From a checkpoint of a small transformer trained on Wikipedia: 9 layers, width 96.
Each number is 200 + 20 x the weight over its row's rms, rounded and kept within 0 to 999. Layers, rows and columns count from 0. The size before them is the row's rms in percent of the matrix's.

# down: layer 5 MLP down (transposed), 256x96, rms 0.185, rows 84-94, columns 0-95
# gate: layer 5 MLP gate, 256x96, rms 0.195, rows 85-95, columns 0-95
# up: layer 5 MLP up, 256x96, rms 0.193, rows 85-95, columns 0-95
down84,107,206,230,184,191,228,212,166,211,177,174,201,212,194,198,160,207,194,206,192,191,186,222,211,219,205,199,226,263,223,188,223,199,184,166,199,150,207,194,185,160,188,178,215,233,173,192,196,209,192,220,207,192,204,211,222,189,176,177,208,204,201,181,184,206,229,213,187,232,197,202,181,199,207,185,172,204,194,181,203,223,224,192,212,207,198,184,196,211,199,217,231,235,196,226,196,139
gate85,101,209,216,212,219,189,214,212,202,200,243,175,160,212,198,211,188,217,194,186,191,202,202,189,156,188,223,195,200,183,185,200,134,190,167,161,212,201,206,192,178,197,188,228,170,187,179,227,198,202,167,200,203,228,226,159,176,183,222,214,208,201,180,177,206,201,211,199,207,212,186,238,193,187,168,194,201,206,158,170,187,204,203,209,195,204,195,183,220,242,199,202,204,181,207,201,159
up85,103,191,188,212,200,176,184,190,192,182,207,172,228,219,165,191,237,194,204,208,211,221,188,239,190,209,197,214,215,200,199,221,216,169,149,213,177,177,220,202,179,159,185,181,172,185,229,153,191,181,209,194,251,187,197,184,194,204,190,213,196,180,203,205,184,224,158,146,201,224,173,196,207,185,202,197,212,204,186,210,189,200,184,179,225,200,186,188,155,198,196,204,191,215,194,199,221
down85,092,176,225,208,186,197,203,186,203,212,226,228,179,196,247,200,174,183,220,209,186,222,167,220,224,228,213,173,221,188,173,173,181,191,253,201,221,202,174,214,230,214,197,231,240,202,201,204,198,204,165,175,145,175,180,216,212,207,214,181,216,184,204,207,228,167,186,228,210,185,209,225,190,193,188,217,208,202,214,192,196,186,195,228,170,192,202,207,213,187,196,211,222,189,170,191,198
gate86,096,190,174,175,204,195,219,212,199,238,256,200,189,186,196,175,220,202,170,203,204,200,223,191,180,151,208,178,151,197,227,187,190,170,220,203,201,191,197,198,225,210,188,196,204,176,212,201,167,213,165,207,193,204,188,165,188,188,220,183,206,201,176,201,217,181,201,206,187,195,201,217,216,200,218,204,221,210,178,181,172,221,213,196,197,207,233,196,188,163,214,159,250,223,162,189,188
up86,091,194,231,193,245,191,237,172,150,203,175,194,226,218,201,201,202,188,234,208,180,230,218,213,190,244,210,230,228,217,202,185,204,204,196,210,192,201,151,212,192,170,198,193,223,186,180,222,210,186,194,185,223,207,193,215,208,199,232,217,199,181,195,193,200,196,216,193,205,215,195,197,192,189,206,182,172,208,194,214,195,244,190,235,201,194,165,232,199,171,220,191,164,208,153,199,199
down86,082,188,215,212,170,173,176,178,228,235,225,204,188,200,229,208,162,204,172,207,238,187,177,208,190,182,215,191,174,171,190,208,202,208,183,219,212,220,204,176,213,204,175,191,187,222,218,199,198,194,192,199,171,211,176,196,200,215,148,191,186,218,227,193,209,181,168,226,198,195,196,194,197,231,213,239,205,176,172,192,221,185,227,153,175,196,202,167,201,222,181,234,212,185,224,188,199
gate87,095,188,208,206,197,198,192,186,192,208,248,194,189,198,224,190,179,207,194,185,169,153,210,204,202,193,233,198,227,179,219,188,211,188,190,237,213,218,230,224,163,192,192,202,193,198,170,198,190,222,227,193,200,211,195,206,187,236,193,191,205,199,200,197,156,170,179,203,184,223,207,190,198,189,207,170,195,198,190,199,198,225,260,150,207,210,169,183,223,217,250,187,221,178,196,190,215
up87,090,207,181,241,245,182,196,193,216,215,209,176,210,206,201,210,212,219,210,185,170,191,162,193,200,189,155,194,220,180,172,208,216,222,238,198,183,209,206,162,189,226,190,220,184,179,201,221,210,208,242,190,179,200,170,206,202,193,199,188,167,184,185,205,235,200,171,167,184,179,206,210,206,198,183,177,190,215,187,200,237,206,170,231,227,186,198,206,154,170,185,221,197,186,208,208,188
down87,098,186,192,196,196,207,189,191,190,162,229,191,190,184,215,168,165,185,193,173,199,187,218,211,216,213,245,206,205,193,212,189,219,213,212,199,209,194,202,193,171,176,204,160,202,232,206,165,192,214,237,213,191,198,214,176,178,229,192,207,207,157,211,200,192,186,198,195,227,223,197,207,184,180,234,202,203,209,199,190,192,239,232,201,171,205,203,195,217,204,239,166,193,187,224,168,263
gate88,101,236,224,193,204,206,188,176,193,188,214,195,203,229,175,221,195,196,211,203,192,216,211,224,207,183,176,215,162,177,218,198,195,176,227,168,165,202,218,197,201,164,190,185,219,182,202,199,199,193,150,204,225,229,202,215,207,189,215,209,206,185,213,217,169,172,197,199,210,210,178,218,193,161,200,229,155,195,193,202,157,221,191,181,163,249,200,226,224,185,212,203,217,161,195,196,209
up88,096,151,228,176,210,172,209,179,196,167,195,156,206,188,186,183,215,173,218,217,170,248,210,223,196,208,187,212,197,199,160,178,196,224,222,213,213,210,202,203,196,165,219,216,202,204,224,198,193,202,193,211,211,187,215,236,192,192,227,188,193,187,207,191,207,168,219,202,225,201,210,219,165,188,174,216,196,204,147,229,189,226,181,198,209,219,177,188,153,182,208,201,209,188,189,207,178
down88,103,171,185,232,204,195,184,227,201,212,177,200,195,199,211,190,173,222,202,192,220,202,182,176,224,211,205,196,215,188,184,208,217,193,171,235,216,211,170,192,222,211,204,189,200,212,192,224,233,212,258,164,183,186,157,187,239,196,174,182,182,193,178,186,237,199,193,188,191,197,183,193,247,212,201,178,207,237,213,198,188,185,218,198,167,179,205,210,216,184,209,175,176,159,218,194,223
gate89,102,214,205,204,196,231,189,192,244,209,195,191,191,191,228,251,217,248,198,205,195,171,219,196,187,198,192,215,207,208,241,190,225,176,203,216,178,173,198,212,196,224,202,192,209,205,143,224,216,191,198,182,200,196,183,163,199,223,235,224,211,215,183,203,174,175,198,221,189,219,213,181,185,189,174,165,225,190,190,223,180,188,209,208,227,204,182,206,239,198,183,171,214,216,213,171,189
up89,098,189,170,175,172,223,198,176,185,201,222,203,198,208,202,189,227,194,204,246,200,211,215,177,175,214,204,237,194,159,194,169,198,205,196,183,196,214,171,219,189,198,209,241,220,219,206,232,204,172,195,201,193,181,202,180,169,221,225,208,213,216,181,187,196,185,190,206,182,222,214,213,205,197,197,191,204,261,166,192,216,193,205,189,193,219,237,185,197,172,182,176,178,216,150,168,196
down89,095,213,211,211,201,199,209,203,233,201,202,184,240,205,199,198,196,196,178,149,194,194,184,247,235,213,189,186,164,237,185,237,191,188,202,237,185,191,204,182,197,213,176,195,189,208,212,195,171,219,200,195,220,202,193,225,226,202,202,148,177,181,192,206,192,209,214,193,187,207,206,220,169,201,200,220,208,157,199,219,216,221,188,209,217,234,148,212,196,200,223,190,204,206,248,209,183
gate90,109,198,219,181,205,187,195,209,180,163,200,203,200,189,204,206,219,201,173,193,192,222,219,204,207,201,235,179,175,201,191,190,179,203,219,187,133,223,192,226,211,169,202,200,216,177,161,197,160,199,227,227,213,166,198,175,160,217,175,186,199,176,198,215,210,215,182,202,201,215,178,198,185,169,183,199,179,201,216,203,217,203,192,210,232,159,185,239,189,186,177,224,231,181,215,176,185
up90,113,181,181,213,210,200,216,190,201,185,190,191,220,219,179,221,204,178,203,163,194,179,190,227,156,202,216,201,203,161,213,229,205,228,144,228,192,213,198,186,185,223,189,202,199,192,223,255,207,194,213,182,173,218,199,178,193,188,227,191,212,184,180,185,207,218,168,200,198,179,200,243,212,171,237,219,190,206,202,201,166,209,199,222,204,218,239,211,192,195,234,201,195,224,184,172,191
down90,110,200,202,235,223,198,184,208,231,158,193,202,183,199,200,200,211,203,217,188,216,193,226,197,205,220,202,187,169,203,215,213,196,227,212,205,239,197,177,199,203,194,233,193,194,183,150,191,179,209,184,219,212,203,218,212,176,186,146,210,180,223,194,201,205,164,199,207,229,207,206,183,233,175,184,186,231,183,247,190,217,174,188,200,216,183,225,218,220,213,153,185,177,191,243,202,194
gate91,093,190,152,211,207,232,239,221,198,161,209,192,191,182,196,198,195,199,207,212,200,204,219,228,208,178,215,171,205,192,218,206,209,192,206,195,194,171,162,190,199,202,190,205,177,199,232,199,200,230,206,200,218,197,230,167,197,202,207,185,211,215,250,169,207,231,185,157,183,177,196,203,252,195,186,176,207,189,220,206,146,173,214,205,216,224,211,190,197,183,175,215,219,195,179,173,208
up91,105,229,229,191,202,234,232,182,226,220,223,203,220,209,209,248,180,177,190,208,217,217,191,217,135,206,235,181,191,214,165,202,195,237,217,205,208,161,210,200,210,208,191,190,178,191,198,190,202,231,200,197,220,230,228,158,183,205,196,220,195,204,223,227,219,201,183,186,184,199,194,212,209,192,195,193,183,216,217,242,212,236,187,203,191,173,204,178,223,215,203,204,192,211,182,208,228
down91,089,140,182,177,175,167,154,214,194,190,207,223,156,200,200,151,208,216,191,177,193,225,201,208,248,183,181,207,193,189,219,185,207,191,185,228,209,197,204,228,209,198,186,186,204,224,240,191,226,213,212,224,183,188,204,236,205,215,221,193,214,205,188,175,211,202,209,235,206,216,216,226,191,214,203,206,209,171,208,178,190,179,208,204,222,236,182,203,199,201,241,217,180,205,204,202,205
gate92,101,223,202,183,175,194,196,211,188,175,213,198,187,217,209,220,201,236,180,206,175,165,170,188,207,169,175,147,163,188,194,209,187,216,219,174,173,215,210,165,218,195,212,183,183,218,208,217,201,167,192,221,171,215,254,220,201,175,208,189,176,206,209,201,197,205,195,229,182,199,170,189,213,206,196,198,250,227,183,216,223,207,229,200,216,207,202,201,215,207,238,184,181,203,174,213,206
up92,107,219,208,188,201,200,177,197,212,175,227,196,197,197,230,192,215,183,215,186,208,200,206,245,216,206,233,203,173,216,209,189,196,189,249,188,183,218,184,232,217,224,200,174,213,191,229,205,233,207,189,250,166,198,186,223,180,224,167,211,220,210,170,195,194,167,201,205,178,183,183,175,186,207,187,191,203,174,186,233,197,212,234,230,191,220,213,206,204,168,221,192,240,211,208,173,219
down92,111,192,180,215,212,184,205,188,201,207,171,207,194,182,160,189,213,215,184,191,212,194,212,218,221,194,175,211,237,225,186,174,203,188,201,198,204,197,192,210,188,213,210,200,209,205,184,202,185,200,228,132,226,196,213,201,208,162,224,197,165,197,218,223,215,212,170,212,173,224,218,179,190,232,255,230,159,199,222,182,200,182,184,187,193,153,176,222,199,180,191,209,225,189,209,193,213
gate93,114,181,147,200,197,194,189,193,174,174,180,219,196,192,191,182,200,189,171,206,232,188,197,201,213,207,193,183,195,188,182,206,194,224,199,156,190,208,194,183,201,189,199,166,160,172,208,195,166,214,202,227,233,165,233,208,185,215,186,206,147,164,218,189,189,166,194,205,197,184,196,210,212,184,197,206,187,162,217,165,194,186,229,192,202,175,230,217,213,209,188,188,242,191,230,190,195
up93,109,191,205,192,176,207,192,176,220,176,191,199,203,198,219,206,244,182,182,174,209,219,215,239,190,155,213,194,236,220,207,185,226,229,223,214,196,199,155,229,232,198,229,230,172,184,176,218,189,204,208,181,178,204,164,218,206,191,185,192,230,184,190,208,203,197,190,197,215,193,195,187,202,156,186,204,193,179,217,178,203,217,208,151,198,201,159,215,203,204,185,177,170,183,198,177,218
down93,104,221,242,193,199,185,187,197,195,201,206,202,167,197,174,149,220,186,203,206,176,195,208,259,181,222,224,220,196,165,181,224,226,215,227,187,195,218,195,182,210,252,203,204,208,195,154,194,209,201,191,228,202,199,160,214,195,194,202,198,240,174,185,209,216,211,216,209,182,224,187,223,173,205,193,176,224,217,210,187,219,231,195,197,201,233,200,193,208,181,194,226,224,210,196,215,205
gate94,090,179,229,195,194,194,236,178,210,201,161,236,198,180,201,210,212,198,214,148,217,216,218,194,233,170,229,209,186,147,199,201,204,191,207,224,196,202,173,199,195,208,190,211,185,199,187,192,187,211,212,190,190,227,184,193,170,178,201,214,208,207,174,201,193,219,204,178,190,164,174,234,177,190,218,209,169,185,197,195,170,207,162,219,178,194,210,225,204,207,164,192,174,242,236,190,191
up94,097,185,203,203,204,183,180,184,224,172,228,195,201,176,189,199,197,226,194,194,219,210,192,217,188,205,200,195,216,194,228,193,192,198,189,213,201,196,220,183,227,228,199,227,204,220,206,187,160,205,224,203,274,165,213,219,164,213,225,212,197,216,217,209,185,219,188,209,210,183,215,155,187,140,195,212,245,196,195,194,183,162,191,221,228,207,175,193,201,196,199,209,185,241,208,193,194
down94,085,198,197,221,196,200,177,214,175,212,198,170,174,205,184,148,178,181,248,204,175,210,185,213,213,218,189,189,147,206,192,200,191,231,222,190,244,200,202,220,216,195,191,241,167,194,181,194,186,192,189,194,197,201,213,182,247,227,200,214,196,199,195,200,204,160,234,205,203,225,227,200,195,245,198,188,176,195,220,219,219,205,221,176,207,174,239,190,214,198,182,187,196,200,190,196,211
gate95,092,184,202,159,199,196,207,174,202,199,184,175,165,171,209,237,219,217,213,170,158,200,191,184,241,173,205,210,188,195,215,198,209,193,189,191,247,178,216,227,227,224,222,203,208,190,194,161,171,208,194,192,192,192,196,209,190,178,196,202,167,193,225,182,220,197,195,250,208,185,210,226,234,200,158,186,165,203,196,195,191,197,217,169,194,222,191,223,187,188,207,183,215,173,223,190,194
up95,088,185,229,205,201,184,208,225,236,206,173,218,201,192,227,238,225,243,204,205,191,195,208,195,210,215,195,209,221,202,193,195,180,207,190,211,217,195,202,232,220,210,168,185,167,198,188,196,223,231,187,188,191,206,253,201,213,212,188,210,153,197,202,150,182,229,205,188,189,167,208,169,191,207,202,188,197,224,171,175,181,206,240,211,216,201,198,228,172,210,207,211,242,176,202,219,188